config.yaml
num_hidden_layers: 15
hidden_size: 192
num_attention_heads: 6
num_key_value_heads: 6
head_dim: 32
intermediate_size: 512
vocab_size: 8192
hidden_act: "swiglu"
norm: "layernorm"
norm_place: "pre"
norm_eps: 1e-06
positions: "rope"
rope_theta: 10000.0
rope_fraction: 1.0
qk_norm: false
attn_scale: 0.177
bias: "none"
tie_word_embeddings: false
parallel_block: false
init: "trunc"
init_std_qkv: 0.0361
init_std_o: 0.00658
init_std_up: 0.0361
init_std_down: 0.00658
optimizer: "muon_variant"
learning_rate: 0.0162
lr_mult_down: 3.0
beta1: 0.95
lr_head: 0.0085
max_grad_norm: 0.5
warmup_steps: 200
schedule: "wsd"
decay_fraction: 1.0
decay_shape: "linear"
final_lr_fraction: 0.0
batch_tokens: 32768
max_seq_len: 1024
doc_mask: true
train_tokens: 163700000
max_steps: 4996
dataset: "wikipedia_en"
Each number is 200 + 40 x the weight over its row's rms, rounded and kept within 0 to 999. Layers, rows and columns count from 0. The size before them is the row's rms in percent of the matrix's.

# layer 8 MLP down (transposed), 512x192, rms 0.256, rows 336-369, columns 160-191
099,231,279,211,191,222,275,220,212,167,180,202,165,188,198,178,240,209,151,191,194,225,227,204,175,305,149,161,257,164,267,228,256
112,237,154,230,246,195,155,164,208,231,234,156,255,161,203,209,225,189,166,192,200,231,184,276,229,154,127,209,156,260,146,185,172
107,274,185,233,168,284,167,275,260,202,166,214,274,184,131,203,136,172,201,174,193,167,220,209,230,216,193,184,189,233,188,218,202
099,193,213,210,211,243,138,230,229,267,252,194,222,217,259,239,203,202,195,174,155,174,217,196,223,202,243,206,162,186,225,265,258
098,245,157,163,286,225,242,160,288,206,149,220,194,251,204,188,153,205,249,228,177,211,158,186,194,224,195,191,215,210,190,168,168
096,132,204,180,175,154,202,249,205,176,186,227,219,188,211,178,239,211,181,229,147,215,147,183,223,294,174,206,145,234,193,202,213
097,226,179,226,243,248,230,277,192,211,250,136,154,240,217,178,200,208,230,210,215,200,225,157,236,196,308,211,208,183,256,246,140
092,196,204,140,180,239,174,232,256,218,240,217,188,214,198,232,198,283,204,169,285,218,246,222,206,272,204,197,134,185,191,173,209
093,181,219,190,164,178,109,195,151,209,256,168,249,210,324,175,196,217,194,252,192,165,215,197,232,234,180,230,268,206,180,176,193
100,216,188,224,129,187,128,177,203,177,135,208,252,162,204,263,125,206,148,161,214,141,210,257,183,128,312,144,247,264,215,147,233
098,232,204,240,182,217,178,175,261,217,175,278,191,172,201,203,162,244,167,151,207,226,198,212,158,258,138,213,197,159,217,255,219
093,220,145,262,170,185,198,242,158,250,144,160,210,134,244,179,163,290,202,215,201,189,259,215,211,160,193,225,239,118,200,164,222
087,177,238,173,123,187,173,264,197,141,191,214,162,204,129,153,214,109,198,231,145,160,234,223,145,182,201,194,220,228,214,209,180
103,214,195,248,265,230,174,198,136,182,237,220,191,185,152,195,251,255,177,153,202,142,138,226,221,222,173,170,192,283,163,177,128
103,197,265,236,220,174,148,174,214,257,173,179,162,284,229,239,234,242,223,109,247,221,176,194,198,153,187,178,200,210,137,173,162
101,240,173,249,157,223,154,208,196,251,197,232,236,131,131,193,186,246,185,250,215,205,195,165,172,118,157,223,185,215,223,208,184
101,225,174,301,239,182,241,195,219,204,199,210,185,178,137,227,174,169,209,240,167,224,229,220,130,174,206,192,226,268,219,167,204
099,287,283,261,244,250,121,249,199,238,150,167,200,204,154,195,193,153,128,171,198,197,265,181,223,162,192,224,91,179,225,201,159
093,221,147,135,231,187,207,130,156,224,196,220,196,190,184,204,200,215,183,237,127,266,213,173,231,142,278,239,245,264,248,187,199
101,142,154,257,219,188,149,173,219,243,219,197,197,170,233,186,183,187,205,264,190,153,184,169,174,286,198,241,265,199,169,121,186
108,230,110,208,267,218,228,183,289,224,204,167,242,223,143,207,239,197,167,185,216,247,275,128,142,185,187,217,131,192,157,211,194
100,191,196,196,194,141,176,218,215,192,208,206,215,211,219,198,163,232,162,144,206,133,205,159,264,219,194,195,155,158,235,146,206
100,176,201,166,221,221,222,192,244,159,189,178,187,170,181,274,205,153,229,242,162,208,168,190,105,144,199,219,299,238,213,183,185
099,225,169,222,221,164,196,247,187,149,194,186,231,156,184,206,264,221,163,238,88,256,221,190,196,227,212,229,159,178,213,223,242
087,187,166,207,180,140,194,210,175,193,148,215,220,145,175,244,259,200,107,237,228,186,254,178,181,188,262,220,182,197,191,171,235
098,230,164,241,176,276,163,240,169,179,152,150,176,169,269,212,228,112,201,236,120,203,175,155,162,175,214,158,176,221,310,243,145
102,144,225,186,165,210,224,243,197,184,207,247,196,147,212,211,188,217,184,244,225,156,217,260,170,167,206,216,235,184,241,237,162
100,223,234,241,143,238,283,171,147,172,123,197,169,176,166,235,171,202,157,242,201,94,199,253,175,149,214,227,211,198,156,231,171
105,197,159,211,146,231,199,254,132,177,216,215,199,190,184,173,211,206,171,132,239,202,163,149,177,200,46,177,172,224,277,197,184
110,282,238,213,193,205,204,232,151,229,164,181,225,196,95,236,182,236,95,168,227,256,232,151,167,194,198,252,197,251,242,276,157
098,256,188,191,245,173,177,150,170,178,171,160,179,238,234,200,201,181,213,224,185,166,147,190,145,205,225,187,184,213,244,268,255
097,169,256,244,229,209,198,185,255,244,157,196,148,165,230,266,180,148,214,248,217,242,198,159,243,258,165,221,197,214,242,131,167
100,197,172,247,211,176,158,238,191,237,184,231,174,203,118,220,192,179,154,220,183,250,143,245,238,206,195,189,249,162,210,266,197
093,225,215,135,186,208,151,247,217,150,217,241,241,282,242,140,165,151,243,218,179,154,124,213,267,238,197,214,257,213,234,206,190
# layer 8 MLP gate, 512x192, rms 0.251, rows 337-369, columns 160-191
110,102,222,187,217,230,170,257,203,151,241,157,205,167,187,186,208,205,208,223,157,174,199,160,167,230,217,170,234,143,209,162,238
111,168,185,212,156,218,142,182,234,157,162,105,208,194,233,267,291,204,174,126,164,237,117,156,244,156,190,139,198,168,179,251,226
093,193,258,145,264,148,150,174,196,202,238,218,262,226,265,169,140,189,205,202,205,216,230,184,177,164,209,159,242,188,254,160,134
103,220,120,196,179,192,209,181,225,195,151,108,205,142,219,230,198,148,226,176,209,145,254,223,214,171,175,210,200,263,194,94,243
095,198,220,204,203,120,180,153,270,251,207,130,208,182,193,180,119,189,224,172,166,279,154,192,236,233,155,220,186,190,237,110,184
100,205,182,186,231,183,49,253,222,243,185,184,197,246,247,251,253,243,202,170,116,136,179,209,223,183,234,208,179,158,276,148,134
078,224,204,171,153,167,180,181,149,194,216,236,230,241,191,190,108,218,146,197,168,175,191,177,165,179,239,227,217,222,209,223,193
096,173,252,213,152,193,208,222,171,189,172,204,165,260,219,221,214,171,184,177,181,201,252,158,206,156,124,247,289,159,237,153,171
103,119,130,156,265,197,235,223,238,186,299,186,185,273,240,191,193,139,235,230,141,182,190,195,222,212,118,196,269,225,140,208,174
098,229,188,193,203,225,218,215,196,138,251,211,183,146,185,201,207,313,236,205,153,177,295,212,220,286,159,275,150,183,137,210,179
089,179,213,158,210,97,176,146,149,187,170,156,195,149,112,173,265,248,175,176,139,265,107,169,254,220,175,157,104,259,105,215,135
083,164,178,218,114,136,226,210,236,181,226,220,226,155,174,168,232,210,220,246,164,140,226,208,199,204,176,182,206,178,207,197,141
111,169,234,202,161,202,172,240,253,215,187,143,245,229,168,145,214,193,197,198,248,224,226,193,219,200,212,160,229,176,244,162,233
104,219,280,152,125,197,234,215,154,136,238,203,233,208,247,195,172,228,176,141,178,180,142,179,190,254,176,218,209,159,250,146,181
103,239,208,187,208,242,179,239,164,238,186,201,151,226,201,155,269,194,146,184,187,160,163,114,157,223,220,226,191,172,219,145,228
103,197,215,293,153,243,250,201,207,155,179,182,180,196,204,213,151,176,195,191,175,137,192,170,163,224,215,238,266,174,174,228,215
108,178,214,166,181,241,191,179,157,214,277,258,188,167,200,128,190,220,241,305,175,158,206,196,287,164,214,231,153,267,182,226,177
086,147,269,161,243,200,195,243,155,224,184,218,212,224,192,164,206,143,214,148,202,185,127,214,179,148,214,177,210,240,191,111,230
091,200,201,136,170,253,300,190,229,165,205,234,192,214,231,255,229,198,162,209,183,152,175,188,239,173,142,207,201,246,224,195,211
111,242,162,250,208,228,214,253,165,129,142,222,162,158,193,249,144,223,242,236,182,155,197,273,218,139,242,203,240,239,245,195,224
102,226,211,198,194,198,130,158,226,146,172,248,174,180,163,195,189,209,160,343,176,196,258,247,222,256,179,208,270,254,274,232,198
106,195,279,177,210,258,163,225,175,204,211,252,172,216,206,239,223,159,254,194,117,166,209,187,219,183,193,104,179,230,126,196,175
097,98,197,193,212,215,141,215,160,163,198,224,170,140,216,229,212,258,176,198,169,227,176,229,257,121,196,189,202,143,176,181,88
087,195,196,244,182,179,214,303,171,163,224,163,185,244,236,193,216,241,217,159,199,264,205,276,178,171,160,183,198,184,190,183,259
092,168,183,191,286,250,221,190,191,249,200,274,219,202,213,117,216,139,145,170,245,164,167,166,240,220,204,194,270,215,174,171,207
098,272,167,187,292,198,234,194,172,308,230,134,233,262,192,181,214,200,212,227,237,147,219,216,178,174,235,168,210,195,208,202,189
115,110,260,209,208,174,220,234,181,236,192,236,169,258,237,162,189,177,233,201,217,219,219,185,251,212,183,183,240,229,201,246,238
105,210,115,193,167,256,198,210,154,171,125,172,214,81,261,139,204,219,247,211,193,178,233,230,193,199,250,194,253,258,249,201,153
104,158,179,163,271,207,230,148,248,230,132,141,182,191,198,166,245,179,236,204,190,193,164,190,154,293,174,203,273,164,228,181,225
106,225,181,208,186,152,189,103,234,160,187,150,309,242,167,148,168,154,205,282,191,155,241,157,162,113,222,197,133,113,199,171,177
103,253,200,107,210,212,195,182,126,240,194,233,220,235,232,210,240,198,134,136,163,168,123,326,219,127,151,217,204,270,225,210,238
093,241,169,175,148,239,254,186,139,163,270,158,152,238,160,250,167,172,198,120,160,172,207,156,212,166,181,170,191,299,216,165,183
086,153,217,171,185,161,144,206,194,192,175,282,174,208,210,190,197,235,250,167,213,143,246,190,230,178,179,197,240,171,184,195,227
# layer 8 MLP up, 512x192, rms 0.248, rows 337-369, columns 160-191
107,161,197,207,203,158,271,153,163,174,219,301,140,208,211,260,248,88,165,223,174,191,194,117,177,144,234,142,245,197,168,203,173
106,262,187,237,227,192,224,249,254,224,203,144,325,187,241,168,152,209,256,187,214,232,207,297,185,295,172,225,198,202,203,150,137
095,223,193,186,195,195,151,236,187,219,147,196,138,217,176,205,225,191,168,171,158,201,217,172,247,247,199,246,238,232,193,275,288
096,158,180,174,211,165,233,146,155,273,181,207,153,233,220,207,179,196,220,196,236,193,123,138,186,231,197,144,173,231,223,245,176
096,217,161,219,255,187,156,254,141,229,173,226,296,187,229,166,195,195,209,129,152,234,183,180,169,181,176,186,199,242,136,184,226
096,183,167,185,185,211,251,191,200,200,200,189,148,202,119,217,213,196,236,182,191,206,215,228,211,191,218,237,221,256,227,245,182
097,229,133,211,293,227,219,188,246,190,192,108,207,228,198,201,251,184,188,199,209,142,216,230,220,194,207,263,167,247,234,149,175
096,152,189,204,221,98,150,220,180,208,177,137,147,187,145,235,184,176,300,209,198,215,170,148,199,176,164,301,211,176,215,187,127
101,232,223,169,150,120,155,174,182,153,55,181,220,225,169,224,184,172,226,189,279,192,227,194,258,145,286,122,153,173,230,174,222
095,220,173,179,171,237,193,232,125,91,189,277,202,184,177,219,102,184,139,177,163,145,198,159,215,221,266,188,266,181,282,233,191
087,161,202,219,154,214,236,178,208,168,189,185,180,136,164,209,129,195,196,275,192,173,127,215,204,138,185,270,197,151,230,167,201
083,218,247,163,181,228,181,195,134,163,173,156,204,217,238,208,254,195,167,196,180,180,274,189,235,173,217,182,124,200,217,221,234
104,290,164,206,212,197,212,218,167,253,235,163,154,180,224,172,178,173,250,167,175,193,135,177,126,173,242,109,187,181,188,270,188
102,201,275,154,258,92,177,177,203,260,226,181,211,169,296,218,196,239,132,177,224,196,175,158,223,226,108,219,210,169,164,184,164
105,257,210,180,239,219,195,181,226,206,227,123,164,240,166,224,238,186,262,193,234,197,190,207,181,201,271,225,222,207,170,219,170
104,264,223,202,130,159,207,125,234,207,203,178,283,231,192,226,199,147,262,259,221,232,245,230,167,197,197,186,256,167,206,214,222
099,163,190,189,157,171,189,231,244,218,240,215,80,215,227,202,193,276,212,165,158,204,248,165,198,147,197,188,234,202,192,225,194
096,244,181,254,165,244,264,212,250,187,206,230,207,232,174,284,227,232,88,214,153,161,179,226,189,269,195,152,99,231,231,209,183
097,201,153,177,233,185,147,195,205,196,218,223,159,231,246,264,252,160,221,286,131,166,183,197,222,151,278,125,218,163,185,226,198
109,266,135,216,204,278,254,197,227,217,165,217,227,180,102,230,126,153,170,180,216,194,245,167,171,236,202,277,151,155,237,207,221
103,194,167,159,218,152,132,244,208,265,262,223,104,193,179,176,147,209,208,171,292,282,196,146,265,239,161,230,213,106,245,124,167
102,242,198,228,213,242,210,189,286,151,256,176,236,208,232,177,200,197,210,207,189,166,186,191,266,176,169,216,193,185,196,192,158
093,200,177,275,181,172,217,191,170,167,159,198,204,176,132,134,212,235,181,196,136,193,241,205,193,188,259,242,183,297,206,237,289
093,245,200,240,229,211,242,157,207,231,185,179,203,227,256,262,168,185,211,177,185,169,195,200,206,152,237,195,219,239,210,228,210
097,157,232,235,246,184,283,251,149,240,246,224,211,152,210,184,213,205,222,190,197,203,199,232,183,100,219,148,240,141,212,222,180
098,242,234,222,205,240,161,267,199,256,172,221,141,201,237,175,242,234,221,210,168,196,209,194,232,210,182,157,226,155,272,193,234
099,290,302,160,191,277,203,169,215,211,188,234,197,263,180,289,220,187,262,235,172,110,91,169,145,202,180,222,119,186,216,196,215
106,183,225,262,231,219,140,186,176,126,167,150,211,194,180,193,240,245,264,221,197,220,189,154,217,266,234,183,209,173,181,208,224
108,139,262,181,191,195,216,145,255,229,179,101,293,218,224,277,215,238,154,197,178,240,187,132,171,236,239,145,247,168,223,190,113
098,164,227,199,169,209,190,215,173,121,265,250,190,134,182,174,204,150,245,197,140,178,163,210,224,223,183,192,174,206,237,243,257
092,186,279,212,195,155,142,242,279,213,111,199,227,151,124,200,232,173,186,275,250,230,181,178,251,213,184,263,209,99,233,205,249
095,163,174,200,217,179,199,206,212,229,203,174,257,255,230,157,218,185,288,227,197,151,180,188,209,228,149,319,300,166,179,180,171
093,148,184,254,228,213,166,187,143,206,218,159,233,125,191,205,236,169,260,114,125,143,185,175,141,178,146,160,260,143,170,245,185